{"n_layer": 10, "d_model": 64, "n_head": 2, "n_kv_head": 2, "head_dim": 32, "d_mlp": 256, "vocab_size": 8192, "activation": "silu", "norm": "rmsnorm", "norm_place": "pre", "norm_eps": 1e-06, "positions": "rope", "rope_base": 1020.0, "rope_fraction": 0.5, "qk_norm": true, "attn_scale": 0.248, "bias": "none", "tie_embeddings": false, "parallel_block": false, "extras": ["local attention windows", "gated attention", "value embeddings", "hashed n-gram embeddings", "a smear gate", "an embedding shortcut", "learned residual scales", "skips across layers", "capped logits"], "init": "uniform", "init_std_qkv": 0.0866, "init_std_o": 0.0866, "init_std_up": 0.0866, "init_std_down": 0.0, "optimizer": "adamw", "lr": 0.0067, "lr_mult_up": 0.832, "beta1": 0.9, "beta2": 0.98, "lr_head": 0.0106, "grad_clip": 0.5, "warmup_steps": 499, "schedule": "wsd", "decay_fraction": 0.707, "decay_shape": "sqrt", "final_lr_fraction": 0.1, "batch_tokens": [16384, 32768, 49152], "seq_len": 1024, "doc_mask": true, "train_tokens": 99370000, "steps": 3332, "dataset": "wikipedia_en"}
Each number is 128 + 24 x the weight over its row's rms, rounded and kept within 0 to 255. Layers, rows and columns count from 0. Numbers have three digits each. The size before them is the row's rms in percent of the matrix's.

# layer 5 attention value, 64x64, rms 0.31, rows 36-63, columns 0-63
063:096124166127102146102101130186120143117147106134113177155103153132145066137127088128105161126132149110106132143133130123162135115132146160150090103146100142124107125141142152170182145126109150
061:094162119110129101165119136133136161156113101132149144177138105136141132142121135147148114176111147088127126154140161119139159078113109126122144077107126132124083121106073124162126127155130081
082:181106139141149141135128143100106119075079140108155113133139100104103126137115145159139117138134108162155130064152109152137121171135116128129111170150110133118116122109151120168081125088117152
064:145119142125082188145119140155120128098082101123132188109150096089133129148135121089132133116092120121119100092111140096124139133137112125169144101121089128131110147154100127159077112107115130
077:112177134123114182134097136159137197157124106134132158140168160116121081137126141156114138142165082109159137146128150132071112106113097127147109105128109112137134126108130141148129127159124149
060:068146109131124150130134137134118157127141138086117132159076143095190166133133129134102110124113099128120139121108121151110151087119151126130123097089174136106135134142136113117181120171106098
072:127157147136112152157106117124099173119132160103152161141104133124161156129062137155114101131116173119135138098127125121094123113121111131162103113125124073147141121119113109154161137178140077
077:155126117110131118127146131107095105129152117156142130089146140085105126183095129142126112124170128102163163090152128151117090126134082126122133124132083117142065145146130125158169108164132118
070:105140122133113102132162155096162149127128111172090169135127133141147186146133099113163116148134135106121119142150125123130097055134111126139129085094098124158126144101093125094127121171132129
089:122140124118118155122098117106123104164160169151145134124103161151189151140112113158143136145150103096126115159168122144130093110118125123133137093115137102154121112134120125148201140178160101
069:100131150147123131127103130170135142138100089119139141152128139178120160105195125130098133098097115154097139137113118144124139151141138131144161170153158157103173079118134130112131139083125161
089:166098126128140106120128143105137103107140078130133104102129136132103104105180133122104122126120097181127156108101144136140122149126159130114149189141118154106151140153155108068116104095133170
084:106145121120122150124144134085155145151170145130097174120159090109151147154085108100127137168133140080112119122135128138102128156145131105138063099114109144141103164100098117104122150136159133
077:106095123129163084115120097080149094137149128130143132144095169157080136111156132119127161146112094142130150147098128152129126176130132089137126158119151106147116136096120094131075114111155100
075:153118131094122149160089120157135111120091090111140095106128128118097123130119133136106114103132079157105119070116123126114107135118147138122173184134177156103144136140154123102087138119085136
072:139146159151175126130115139124134144103174105111142132106174152114136118128118146143136147093142120131180164169130124128098099162137158124104135154127126095081141139084140122127104148082108173
070:090096091144085135112126153165172119143121152097129159143097134083152113079172130065110109146117072155111119123133126116153129140154130128123135150113108134122115126118130107133144110144123086
078:159125107105149160132129105167143117136108146128142096107178138080116148171094130131127089126160097102169175096164140117105095127136130121097108129102083107132112137111127136147165114152123122
080:153095120142160142114107135103129081084115152116123095102105085074127139094121133149124106120137111169156128075128113153143162164133155108121129149117124093140126117147129081138086133097128127
079:160100118129136117135105092087116075149138129126166084111099125162111159129174111115085092122116111172122125113091136139138130126123150144108174170121163139129122108148159128142105135086125118
071:107141132144130151145127157197112166132094074113137156157177120103089081114116131111130128098132110145149135100118140108129121114119127143114143132116155159109160174098168090123119110113121125
068:117129130156147176117092153165123155133145123084127158130142132118096126118138156092107116087092098176140147086099119113123146116104122131113144178116130094132142098136141120112124119059111133
078:115137131127132112145085125180079150133159108145085126117129124125121100154143131157145141125154156133152132114141157128151097076115103135102107134101130124102157144094142132107205098158125145
070:113141139136119110121178107083170124124114116123159158171119127136122161138084149130129106136136142079133105123145128122134153171132132107112091159088068103131130117112106129151072155126141111
069:146139146121117164164058132091130094120169162138083110086104105085135104133083135135132156129142106132119130117119093125112097157106143115122148124114147144140114128111153106166103115114129168
085:156147133141146124131144130109124181107140061125107166126174088132090109121065133114110149111151128152126136132123164124126136103129145137134089135109100121138144143090149128110101092082102140
082:162107140093155094142130096149090125159139153161096074098151097133120122154118111136156104130143179100119135112125105137137124125133118106120137084167136120151082136165131122126176123155151115
075:092151127110145079121142136087152090125161145138145124123141177180174145124123136077107150145105129120124124109084135145110147111131126121120127150087131125131100137116122129084175092120147093
# layer 5 attention output (transposed), 64x64, rms 0.316, rows 36-63, columns 0-63
107:124150109093121116123180156096092106131106168094140088141148095149115138079156139133141128130127121139092099156178114109101104144164100137148124115118151121131142116154083132105141100151097129
113:149117119138112106143122162125103164124175149152150165113106095153102115106123129139100114122122092147118090141119091125093100161140169121148102173177113147115119111108162160097103122103112154
109:163163120127108156111148123144181156148170138164097125148108164088105168120121129104146105133122096120105139136139163076113107105120160075156139153121124127154123152156113131120154112116155124
112:112142117141134094148148148104112130145170117061096105109099151114108111145099153166105137140159099113133134151138098134132153112123148158074084098115109154127129147131117131117146147134172084
108:145130114110176125084156165156122154105139179151134091122141143121142143159142170095109156091121132123126132089144100113126111156119100125123121103126114131150177106156177123137129129149178131
120:132106148123128107142098111127118094147127160140147095090163155095113114113096107093139153115105120120173128139151146125157144099167113164148104148180094127126138138142133173112122109076159113
108:149106124113136155075135136123126132120123134117140078110064118128099081162129103097153112147142129103134109141165129114122135098118163126110177112096121150096151158116144148106141133078094143
110:149121105120104162144134087112103129108148137140156135092149130143165121115175168106171154143137145106112129153162137091116152108114167166121115133133175112128122145137150126112065153149154102
113:115132140134107162102123159171118102079112096144142103153133146133106071091105120121129157130133142119137101127104135141125109147133155108091100160160112094097122116192114089155123143143148143
112:104116124102106142118142139134138151155134127142119103122157150142127114113142173137062094128095154142108127117091127080158204114105096113110130151140130173114077136119131130146115131125118160
112:118102145156105153094165125151143114181129127128150117126129115150127128124123167103153136145149104155131194157145123120149138165106087101144082113143095129083133158095152142132098104157126124
117:132155139125093100113194126134139160127111124150147127125102123122133096139087118137139084140110120086144084137109111157116164093140077131139121167169146113159130118109117115161088152145132104
106:109107130170172115110124132141137116124125107094142128094121188126163106082133137136153105102114114156135132147098143126082101103083124146127133136087125135134101077101103144109121103156094155
104:118081164132121169136164176115131136113162146089134147164134106102148097116137137148165104131116135092144103083140148090157139122136124132118139121133114110137121102143144191138129151167139090
111:084132063113086106089107123115105147117117163114151155137153118098137092176149113144109137123124107140120127160162154096169124131085133099092106160140128112140131099098108127150144143129125119
107:139112129094125120181125134116105156175069100146157121144094127130126125130149109152111156086131135149092143101103146101132086105111127108116076172115121127132126100164134150111119162141156138
100:145115148117142132117137155124124109142153155145131132172109114166151131121102128142155179082164179130117151168105126136104158124104134096125144122171167129150106137103093153065131151126139132
106:129152144135148134091123102094072122167138097168116130134111112135135090113133110103096127103125100179164120125091111087092127118132121132153132101146132079141115149121155124131181130130107090
111:149088095144132103121134139136112106130143100148092136114146129140105123172156130115128184136097129097128108116121107126116065095112116100106152128176112146107075148156129135115103126170096108
110:118106150092097124096089161159128134150124110125126117125130125084179114156114147173139158150106122127118095174121087095100122130141130147179121127084140150132118105119133118111139086104165131
115:171114119148098122115117136140132135124081136108097129105090150134182158127128176118108132137134156092128115149125106128145133146097134140149126166124059091127143159154105166134156155122093118
108:161129148138131122109152073101115098113124115144151116150125143172117130138122132171090132106118117086099142162133181091156102150143155160153156123132091175121133128101157118133143157155149142
105:143126139109131146097179125124131120093114094103113140128126123107156115139088086114097108174123106170139172125136140146124108171132126139103141167153148184157113134151108163140092148098119119
113:164149113138153154141094159167102076112105114142125117101099109144167102134158139161080108133092122117104172133161109117154127104154113096097117144147153122149137167131116119097145114127149106
108:118129122109132095080164146158134141107128061123129141134152125130125159123192088153149129117133130131132084115146149143100177123114143154149098149141122117119175168097125137114139136139166142
108:104126132134072109118109143133151126140097176148166139131113149127137132167115153152135083104112121144190131111131129109086123135125123124122158132117178163101162158171122130108125122178135145
107:146158166150102165099154142120136107117105140101151168141116168115113187124128105118130169165082138156112126114121079108172125090125103148097145124131130115111166131114142154097122124127121146
114:151144134150132158153131118133148131135126106142126102154115096073099157117145115159103133092130109096151140182173107117098152136087081167133141101155129153142134105141104142153085143130111148
# layer 5 MLP up, 256x64, rms 0.29, rows 0-78, columns 0-63
099:124119118142154175106144111161103144144146117131105137129105136077146082123168102098131173102139126133122095152120133101124155150167125152094131105136174149162149157149166104145124138118113173
100:139145124132135118156131070153102113134122134134136127132084152118179120131139100126173138164119133132104108078116145107092141133161086163099081095102126125120125133117152106176150099103122145
101:122149108149166111149103123139178092141131137122105108108108159116182138110145103145142154124140121167117108157107127072087104106125129093119092090113148134132128168149123089116104107125093143
097:120131115114138123169096109129154136087127135101128124140087131129121087119134109151144138127103136103090119129150122076106177170148109126094116094156187125123125177145134138102147134114103173
106:126112163135114140144113072166098135088095170124121110136129147118143117128145123144146137157105149132081097164088175080163180116104105110162107106142131123112123141146134134136121121105106123
102:120145161118129110153118141106171093110129157110111105128108184141129104097131094124129133157140100150110108105089121107102105139147146118136140097144166135175149144146084138151105161137068117
096:120087121124173107109160118116158137080114141112154124109148157146113129132121132192099164101085148139114131137133122096111158152120149116146133141145110140154178163133153113111120100081102110
094:127057106110157131128153122122144097125123132108105150146135181094147145128120122123150125172114135133073092149114140127132126154144105158120127136141134127175115132177133106121102158157134185
104:113132106148106096157122112108112089099110160121110101119108111069088128133128103138153146103105180136114114153121143146136151175118117090097117137171117144131114106105162115117114080095112118
093:119116163085121111149109138117138087154123143093163111111097129113161122103131096147145186148100135178088101136156156129126128129151081103146125118141163126097156121136140128137123107126073128
105:109144142142111111153151151088102116140107180122095064119160123127163146097123089135112117148096115126121108104121128103107142128142116126139136090129149155114152139165148160136083128081135172
085:130117121089123164123133140100122127133108146146103124101089112129127095132102103113180139135102150143090110120087139108157141105158133103095089092120100115146123183167143122122146087105084137
121:133153168195143105142103137156151109069129126074094154168144125134158125140114164144149143107099129144143119105116144111154137099165142122154109127145133159141147131112134148125089131093100132
111:157109107119109102146135070153080153171138167083104112130111148090142117122140094127148119114144139131096105144140129136107143162162125124092130133138152121125143114133146128188141127084126173
103:146098142123150130171102135149157101149103129132126084133150140094143123106119142145168153151069148113135115142129154146132115141158129124139071094094116127129124119166130123163167142097153179
103:142071159098085156163113126175099143137084129102112117130115102137147160147104155167144113133134132119147122111107136119137174130155122091118143063123138130178137117121129140165142133118115126
103:150140121168132098089133119114115120145121175124145127167111129134134132105131098126102124155138147151097115079114131108101122172151125110143110105143099151135166158096182106182087152122128155
113:112096138116161097151140106145122084131163123114088121113083116132122132100144135162147153131115124051105120082105143102110154140135129118122106109154141197123111132123147130142128113150160151
115:141128099127126143162133081145136133154115122140111115109133162087175133156105102118168134120152109137114108102102132087076115164119101111117085113093142110167144160153140106171123093135137109
118:167100125123128098154165104127163133147101134084125145120120163119122153108130122134096181149118114176069117075113135142153135118136109119159130148145137130166147162104119138157110147143091142
098:129127130159140112161154143140133139113125130119106150152083136125094120128157170135136147121134113108147134117112124087121159074172146114160130094132183113149142160148188090115115130088098112
096:122110138135106136093102086119109125142130128106098092102064102117107107146136131165149095136132110147092092131111114071107163117143085095115130100141137120139117146111152128159114075131122150
092:176137130116151131129169145129118102126118155082140153144131160129151138097105117145116146164142115117147100114121144155101146153167112149176150134147169111150174119149151092148076152106103117
101:143088131140140112134129127167166131092168147106070134125119130100106158131131080160121164123128118114126129152100163090101108170119143097101119134132146170120157124130138117128103110067124143
098:089108158153135089208159124127093104155142170085124134123143124138123139116118135154171148151151138152104103145154126138130133124153105104124147091110113088100133125083125128136130149120098146
096:095147146153114104153157145140186118103133196102115121129124119097163098109098132179118113157109110088147148117118146137114139114169082097130143120169149127152125117130140161111134115145125125
092:097134131107142167180102121154155142144124176126118125099081132120134126151156080138115119117132151092100125096118120095102159175141115084123125125109159144116137139124137082159152112127154161
110:108131122169122087100099118157140103105126125104129126143078144134136111137130139145196183108123169153089095093142133120118124159146102139109132150125156139140101126114131119144126143101067136
101:126127160181137094134129128112148132096119171140125134129103140077105075130134147121181116175122152126139110111119125175097176111119155122121114088094125144121129134146158105114093115114103113
124:112098124151142104176125073136163146139110143103116150138091138110147118072158091139164146109137122136109138107128143090097187133124123116101111139167162116162146126131159134118128143125100154
107:109063130106121151125102081135116143119081132120137132174105144134131128108157115130151167103113135179128110135133154130120155147135159098089093107147137146155163136118108098131117158093098158
107:126090152130149075143162121161140105106149131110135112107144138117123152129101110166133179127119130128126137103092100110148146159156106104156124141146159127132197162110175103138169126119127112
099:093094152109146122113103103097135120117107161115154134164128172127102125102131112139142102130117142130124080088155157124095143193124132106131089087118109181111158148124139138126152116153112144
099:135119114129122158139150131160162114140135127079126130114141156135147110063124100104114138161101133111095097132081188139126113143148108137133136110135188142151135146149103140099123125125073151
122:125095145158132096169153102140164136148092158077138140128126168123146133102159092130158177153127117134123134107135139100151140165162128099147122158121171134127163114130126157182153135130133133
113:137141158150165116180143134150120134164108145134115138153133137093173110129127096121179117142112096121094069136131158136122151158109109115096109124129135141143117145157183102128136125100080148
092:138129117154127121143143135120137101138125124118107115159131155153085077112124121155123096166137094096126131147099119123150136142120138092085118134166140097099142201126128076120116156098115171
093:143165100156144088137122123118157088099105145128120125145081115081165099120134113147149154161099146157128126125148125135098146155087160129145089106144111154120131161159146088121088126104136114
099:108094126108157108116125073137144082121108126118139102169058147097109098136151141105119149118113136121135100121103144109131158172183125149093110142140144114174135119133114130112103117134113155
089:150139150108174138134093096085154119123146141160146123109119124139143140087129123135080121125098127151135108077134142086109130099146142116146146106102176133149141172165140093134152126090129166
111:146141139108181153132160106108180094135140130066153090105116162092100099112185150158151114128102142113101109122127120097142142128126105117104117109151139154144108138150125113128137111097114149
106:135126118120119099087138099135159098097105141113150142137118116074164114107114108155136131136109129136118099140134121110087167142117152120110101148171148155118171164122183078129107130121090154
091:119139120151109128140146077190089112116121143126130122135111131100130086144155102105123131126119167143078101107122140106126147152145090146084107099132107120123150118158188132142156096139124163
108:162113139133136072157123101120163100113097139086164124152106162125150137097136121141141108113125133103095144147136141103111147111131077089111133151174132107125147149159126091147120122130154186
106:112089090142116097158080140122146107098046143098146125128102148117143106095146112135164115127102137132119123126126135155161153136124151084108114110145130135136146132166105079161130127132096129
090:143133149134108076143185122150121114111115134076099143147148143139151190147113093132141146096124154124116153133165134121130142079123129119134130122164120139155158125112130118159086166082129147
142:103076138132119125170148129126135152111110152125138110131116148079165127103130134143151129135114137137116100069121168092126157150162096092090064123125159147164137111167125130142122127148134130
111:168137120100148134163137071154127113132164124132105141167118132163132131108113146131139106129137121091093127097160151141122121148171093129095052131139143135118137130098084130149153121128151160
098:076151123163140125177110116145122105157135152136111086162104146126145154121114120125166150101118153115125154108122159111086103153160123083146123104138097152137110151148167101126153106094157148
098:139110137157146131186121108096104104092118170121152154151119129129126121142136100161188128102117168105150111144113167108167132100167111098128126082144120119140137137118117102180141124143143122
097:120075136148102133126116128102135134140166175119105112118047127101123124139167085127145152132135105147101144110107104108109129123133140084168112098112130119147132117124145099164120102114107172
101:119102149199127113130152139165121114156096133128128151120115139120174117153160159138162133157158108159088112121131138133144150129119120103138119086105146162163120128102075102153150153126091124
096:081089138140148122150118123120128112105162159070124136142129174107139120160167133164157135103136128109095140121120120130114163160104097107142068120140107121137158130111171129149170126099129118
111:161116146133134143198169109150165112096122122110123082156118135129118137117113092113152085127152156154125143092111136114129120130150099083128097108147101110125120134147122108187109089117137143
113:114087122096143152155173117147133128116088136102100096111137130112137114117102146098141162129121143150131092114118113111106101173125144101144069090127121150153156137173112135112115156104098171
092:092095115143170113109134138110124107152082120134132095119095150150105102086141112123143159129147131104092104121143184118131108135128079064116125091127120129129106147120120128162167098108118138
122:128129151123128108124122125172162138113146122103127135145131128099132114104173125136133123141127153159106150076078149096136185100183097124144155108138157140119157163113157144131139089120083108
094:144092144120130106121107109144177112082140130125124107112093134103068085130121107172110142133127107147110117089084143129118118126154102093094123120139115139152145146108109107159092102129162168
102:123101097139140127160150092154113103136140133112108090097099141121141158130108104149135167142127110153127100100115149085063105143138122098124080115071132111130147107127149087162124098122131129
095:120125159154094107146132148101138109140090161115092094119141108112128116107139087198161157145114134104131137081120139085156140109136100126125126128093111175167130151125147165140158120120120132
098:117075124144131131185139100145096118154123152138087116108125134090157150126115128151152153119134119138141109100121154107072105166116123085142112117077136131152156098127132099146129088112137092
094:140131145184154141158143153117132075140129143070128108130099158153124137096162083115116125170158138108117114169106170105128106102131113112124154145146155116118121112138119100170137103133107151
101:145121104168118112132134100176145141149135150110111101126108118134125091138127108144151114098123133144074082125115107111158160167166119122097086084138168145141118140153169118155140155122149162
093:117120156142114176148168114173081164152112123064080134150153151143162162144132136134138125119152141107123105126098129144165121147146100097118145144120134131163150124121149108172121116114119158
104:153124145137157107135139106121112146149142193116115130115098108141176177117145159132151132142110105124084093085144102089139161125109081131113095112139141122159159147108134143118130117133091159
117:110072162125115152122123136112140141147126132150096098123077122084093104113124101159135119153080132149079127114135159124146151121145094094137110086141122101155097161123122113146122083135118141
088:152137117133145091076110120098111101130138132087102118107126179141154132092144121130121119120135109140127156082120153092102177130142134141124158165138166163085135105137126155126118159080108115
092:127141100104149142131114153105162102126128151092174136124095099087157142124144104118118133134135165178117094120151141092114149125113140119143106131156118138153150140163184064108117125119094121
114:133104164150105086105130125142157131129100148106115166117085116126131153096115169113171140139128139136101123145126148081128158107172093118122126100180122132196151128150112114112138121105114135
109:143123092157156094100116117140107103084139111096095120139105153120114122139122188161139179119091112085145142082103163101102138141152106130124119165145137137137130132110164107120155111099118126
086:101155142142151116164172162100135137137124087136108095105118132106082117125192125130145096161127113083121116122118147105150148135153096135132108126128164148164118174149126110125123107173129161
089:136135117140164124212094136136117156100090169146112105117116184129148103134137114131145147125156136129081113107112133098086115123140093140102171138105110137130095124124128130107140123146108160
092:139127109159145153121110146104142107127122122089120112144138178137135144075141155145131148115089123130137142141117157101106145165124156145165160124152140161143141143142208111122134131073117158
092:112129125144114093120132150134147150097138173083092122138127154087135126125169061163141145153105106096096099129100131095102147128118153137118151108136134092133135166154140126137099133097130169
116:142117132150165090138147105128160104087090136110119151081109163135127126104162071143142096131130127146115121087165143062106155115127108121121142138152120141123111150096120140130115132110127179
115:135133107159146124152135144154113113116139122087136124182109125094125092111149099124113188150131137152091103165144149134111165112140076111108114115121153128128157138143169095167122147093099145
089:106122171153119121147097111106146088054123115113130132143116133119110118117120101120115175169149136163125103075133114142129150094174082096127138137126165137123139147122109108098139141106113107
098:169127152158166113135167100110159100111139140119135106142136131109105171119117127154108153141138148136132163115162129123104127107140081123120129118160138173154197181127141091121120144136099104
105:071121155124146161135127080132137127135098144089110139147088133121129164070128117131142179118136125125117110108135159112135126118113145101112120112143174165131140138179112157144149125133078160
# layer 5 MLP down (transposed), 256x64, rms 0.298, rows 0-78, columns 0-63
106:128155092062130153106148133148063125146129162103153155139110165098138117129114111081104093157113117144123133130128140136123131161129157160104139114131118128142129176127159143118084150163123140
107:148100039131134124168128149160134109166115132108144090163137141133069108126115160110153091119129086095137140125115138109128096120138083112127130111105112157129132142118108133113146125120106101
099:153136128088097102093162138087137128162129146140156144145134132072140157124117136115113130168120131156101142124143117149148179211119138100125141161164126148124150130123135167134125146121129108
102:190138091098124158155143156126092140148183145137113102141116138130092103126157146137126070127100126116146147177139109080133115122142117132148141120149144101115124128130127129108160162085131156
103:114147089122130150132074122147136122122128123123156099121125123136096116155089140110149156127144094120150135184150139128133067084113149099133103108152107135075107128114115081140088132110102139
097:160101117157104111119165128121150110114146140115147137111177132106106152150169173120170127124118163101126150150150147120132154168141117192138098106138090159138120121129182109103128121126147139
094:134193129164134151115106169111132142137098128135141148097134106125082117136121160095167141136122143128111099139103141180128161125106118155120126135114106153104094130087110087145120163156138171
077:143098121125130190111127164117078182092133134110150109110170134137120143150146130136095157114079145148156129108167127130142127127137125177114145134128126103129120126131121124075145161134180131
107:109126099098122128133152129142144108111168153115147120139178136143127123108152144121096117102150117116113138163133067107162125142117118202111070108152137107126096102140102133125108157150103110
098:165154138085139119153142165154132128143142118166130154166135133142089116140116153138108111105107109124162173151120083112093123106116175131153141135151138136148126135135108103082125168110182106
111:189104115156126092129114097093146123084144096118157148104145151120100143159135145153127151095150157122167115104112120121102077119123120091118097114129105098161112117124122138138143089156114098
095:133103130136090170138098137129100145127161080121111151137180109159070117133144123117104099111126117129192137126111076120148133116143126110132152151133154093118133129067119142118141139123139155
107:133125164162120142116088120129120131124142155179130174134091105152109094129105170132122148099142110136140127124082168126131121158184154158154150163125155137148129166125144148091129145164116123
116:187116085110169109117159147135133097135140133107161136161129168107122110114161138117091055090129160135151138131105137104106102121117133111117093106157138132114121151127142119146104150133093107
093:132134100097112140141163149139138162150151084127135118122109154068079124090148141122147153159113147159120130149128117081142138149148115094139124134120122118143139192124114102142144178121169118
107:152145103151148098125120150129185118131165103131107131101104158135116109083171111126131127129133165173141140116130101122128088074124159130141173135116152140132125110187137094105142147144154122
087:150148078135168121116117177121143102140136123106129163157112173104130080101129152138096129164112133129144159123132136102185179143137152119130149161153140107120139116116149166136155158117134147
116:123093163126142114186128147124152128168121115119164101121183098180120139090139141131151111119128133098117101097148111133111107160129138084119125124183131143095101138113103118148121126123174114
107:105103175174097092109149148104121140101110120139124120145133096160098140149125142169120159147123120087138143169158168175150152118143106138166142129149146128116103099074119128106153144125126125
118:146112158167188108178149111142206133140132114139101150148144108139108155155156135144141165163109130098134131138142132150133148131132132096155134165144152114106115101125142137124158153103126096
101:141121085177153137110077154149148143137150143153096136116147159125114131128146149151121085129074119147106156154113103127140108110130166175138154139128165097122136129152136114111122162124171088
095:107112175160126120099129156128126158111146126164133116149141097160128149115148098156093136145111155132186171118127147152165131073162147167144122136157116125125144074128119150107144153126116125
093:116099137166127133156133180109136138121125120136128116072109111125155147119149146127146152151134130156124144162094134129147165137154185162081106117115084148141135148125164123094153183132111135
098:119200114110170115087107125128137150168126129140143100116157146118113180073090147132128153128133146126127142145137153100125155115175102078121136139110133120130131121132100126162116089155137127
099:143109131111108100098114133104107107155131080127145142160164125112139159173107135134128117114148122119120170125112165158122084075109094083099127132152124111103110095087150112147107146110160113
095:191133141088110121119113143162143137099134099101157129160161118154127141146097168123062151139152122133168120123146127116170127109119133089133160113116100093139134098124144139106157132165129109
090:103118129073151155135136102127128157134134133157079100070151118141167112130124126158134111131131136112149119184138117177156092113118148122101171126125167113132082146149096135140127129153147121
104:172104104128077166148141161149107180123109130139136132154133144115106102134119167113114160086122119099135124128110150146143126131112114191157148131110136143113155113100153152155100171128113094
105:129138133101148103128142144142141062164149148136129123121105125111114176101152119122141147112170112138122153138161095121138154149143185115159176145118106142095108149142150126104147157161106088
150:129113099158139117140063103101110137132105130082117148162097163120157104119170090185153148153122155102165136161170111105124142145117131130130133138157134095138116126129130106149140121100108153
099:183143097167128139155108164111146118129127163127140160116111127125157130085108104114127097122136163148137154168135082083143155098148123115135171110168149127127130103166133148115114167138122104
098:115112158131158125117128162105168124146125123104136139105174140097095170140117146163108173133166139135125111130116117152108140129169105092152104099085094120127151107096120073111127092147132138
099:168113077138139102145088118111122104116162107151088151113125111125155053133132147118136151127121136096125102160150109113149107082146168122122152143183142106129107121161133132104116122107135124
083:117119139100122103104174110102115110132104140122147077113114114164125158109111103167106142110141118115115184132125120110161167167115151114162159125102063118118142137173137130092137119133114122
131:152114132129119097145118110107155130117103089110142162156135150106107088154140124140163129137120111091161110134185146170131085103155084114127094156125155133141116096136125085122160109122104164
124:122111086119140145089140134118163121135165090125143138141107145125143122085137133125138166105107108131144157134137135075168071096150114146116096129160139098107152150085124101165125163107117153
091:124148121120131113145139149133169118133122132120157105112198168092154154159114157126144173139131115149178132150126134132056152118164122145143168121124111177126144121112140126111131141149151111
088:133145099132135115133159151088122083129167165126152112126084142121096135109115126129141098128107161112145162126148103156160174121136145153138150126131089162106130108123161145075148124163105084
091:115116089128122156096168092133092144131125144135132144108102157153123112106140137133160122099133114122121152133090112123145077147122084231114106154146121120123131121129114104132139107149114147
095:129140146092126091126155172094122137107101149110158143156165108120105131163105150103125106158147144115146147156166094157123162155141135133139116142136112092094082100102144163125109136118139077
107:138114138150162126125114166126146096184125155139099122123156123134144094114158129147097136107125111075122184167159138130146138123152133112140161156112112149101105108170093140121180125123160132
109:109147123133208114161084166142151103156138162121124120177156154143108098096173171110107169119113141109111124126130096131144125106113141114148143122141143113117129130105163145106149146112128112
093:157135097093135099163137120190143108148119137130118126159161152120138091157145115080110098115100110129090103098128127131134131117115126183120122109133127117120106099184123153090133132170124099
105:137114119133097111147117142151112139174149150170145130092164133097154127135138115137106124158107124175125120156143063093120137143148146134108165125107154074109142099123140117122111163096153088
102:181145056144122128117104165122143103128140138150144128124147117102145167130154118155089108130130144186114131135140073104097095115125151117151169140118102146150114121124123115113143122124147081
087:133089149117139125083116151117130130124131110168156133139121128159134120150107112129151095126170183126146130125102069127123177153086133131091114131147156111147113090111141137128091177137138094
165:181134108134133138100110141120117082117141116108124132114110131177089105132119098113136109120135136133124132177126085142110113131093143143139196093118118132098119165103127119111134157100084177
114:122125107074134128166109129109125107148138118090119120120091108179070097089134145116143081145126145131117127138114108086109153168087123127129128166138100111105083147132128115128150111091144135
100:190085144103105149118135152123160133103146134164124149144176140132150142106132091164132103109070127118103138122141136124147128113128120113127151179109121131113126129148101108070124125165104091
092:088076151156126095119147124116141159140118146120139123096183113155127170129087124122128183124143175125139115113120102134144149166116146103147139135115142121139083112093124164131171126161140127
090:087167156131132119065127117135151174133112099159153113173142127126140120110091136095088162129097127123180183159116116134144137110103134149152129151136107114115129113133120145111145155142126095
098:123128131104118147096142122152143099163083079111157108129100139141118111138094152132147155091153119122107204098123137135117093159123087139121115154121116149133132104121107128148158145103100176
088:100160119122096132105123157142144141192163116148135107124148111141133115118082131127133161164133100101076111155120154149150139144108109139129105140113130137102099099124076134156093133152172100
123:181124108128104158128096102123126084068128136094159099164116154145113083154115123160150073111150142115132121148119131147125123129098097144106088125152133099121098124100099136135128102115139150
123:143141104087143138124113145116088149129136104152152088132114101142155134149144104113098093125166160173156133119114117082117140089163102095101176141120164150124149122149135126119177119108124102
099:163104137110144160100134153135125196131148097120119173128138098105163109145119116129119094114096164071146130139125130141109148109132146112147140105151120095160081110132094129115137129100100168
126:134152123094175140137101153168117130099128151121135114157128121130100110101143126128059108128111164159120089154131157119167164113135126194121171123137143135100143137139127136111104152101102125
093:159114115110115168119099109166147148134154092079149144124085106103107089107167130151124130098145175130110131158117114135169089117135126099134094151154153132082112135105116118130125106163125144
101:149094130122106124106118150108120155140149117161135133171140093140101137111135115165101158160095132104161126123122119142151133084144066113133173138093145187134146105120095141115144144087122147
089:111147110094093128107124130098152128126135111093166161085191138112129133150109123119100155099135135186118120096102129125131080146159119124138139134147132102141110163152102121120101076113117101
100:147122168137107112117112154095114131121140147137149150121177103163146128145110132122108125131122178117155119119139143162156153121191101096136146152132136184139121066111089140092137143107135135
086:102110178093133122074116092132125142078128170191139119118132104110163133157095103151135148104124124149126167137145105117138112161123125088123152106154122091111143130150118164140127139113126151
110:153161084089147141130145131162099165166116101123128117139143154121151105102145152123103102077106100139104122159103136115114111120112112126094129133162138184123161146150172143138138172138102136
106:146152182124159137100132120122142102130182131097133128139108173126130117096154140117151121124102185144158166115100153175169161116131142182147119148135118155137122119151145122142110164141126128
096:133125125145135108146109164149159116142140114146125110136134113166130123149110160158159129123104096098160115123132136182104098115114118121113121145193144107087093104137090120088180152106165131
121:119119186129107150153150149166129161145142151139119123154145132126124116111183095131095148093133168127160164128147145178140166094130125126166133148138101154127116138153124133115129112101085167
083:139137129114145132149179090102106089096108129131116111137145139102113160125138140108129110130124146116149149131154144131161090140110130202092120155119092176181139116112132129131122078146150149
080:114157102134155094121147163109137141147111139097183139145124146117102111107157122095106110139122122154143138153156089166164132135125141136133155142093090106069079121122124162126136159142169124
121:152104140126133117137108181140135126139159123132156138110128135109128135169122138097172152131116161151159157161143145154128142144113123099147116082142156078162128094090099148111106178170130145
113:130138160150164124115164095150104142106109133113109108130124127156106139123111161145157119069132140080108150124131139095124106105091122200138120174114123106101113104101114157098124094119144126
090:112114116130116172137155133171121171186141121098140088120182161182104121145128126120143104111158113136140127139152130094127103118125118153148139100153100132133095120137095123175115167149138139
085:151126085157110169140122137119096138113105159150138142105187134123096134166066177105114122147128134109144125123131144129147111155096098158115126137110114133101098156070109152131117139138111149
085:154124160165125129118130099075129140110140114118112164097091117156068110101125139110154146137142143100150107137126104160157134139092142167132119122098113164104119087130137156092156150145088121
087:131094123124145117118126140104158107138062086137104082060186157110142147160116144124147091140147160113139157121131133109117110142170112117105133105115115111099143105139104135119151144145129118
117:136152141145163131127094094136081156176147122118131146105123110101162096112155120106131099107134153114146110119163140066122139091141165103113140149092110111126166124132113112176135113134097098
123:155121121084165122133139137136156129104132134127143113163163109115108120097122144103076105119096162121135128135120117110130169116118125105100111133195161158135115104127166121065097147119126165
085:152133099095113131111148164094124159158140147174126101145180106158165160141120149081112152101134139153132155111135138114112077144135131109142106135115107142117102115115159118119087088106126162
082:098141146131102119133110138126146126124125153093108123118183090144153100172104131089135128153156146073160124118134106177108171117143123069091128145110109134085124125136121151107113154112120134
102:107096167148138099106125118118142165148127108100115151102089115138116076148161126136158147105129174119142097146164113120103137106153176100136129138124166147127172165109124119081146147141122145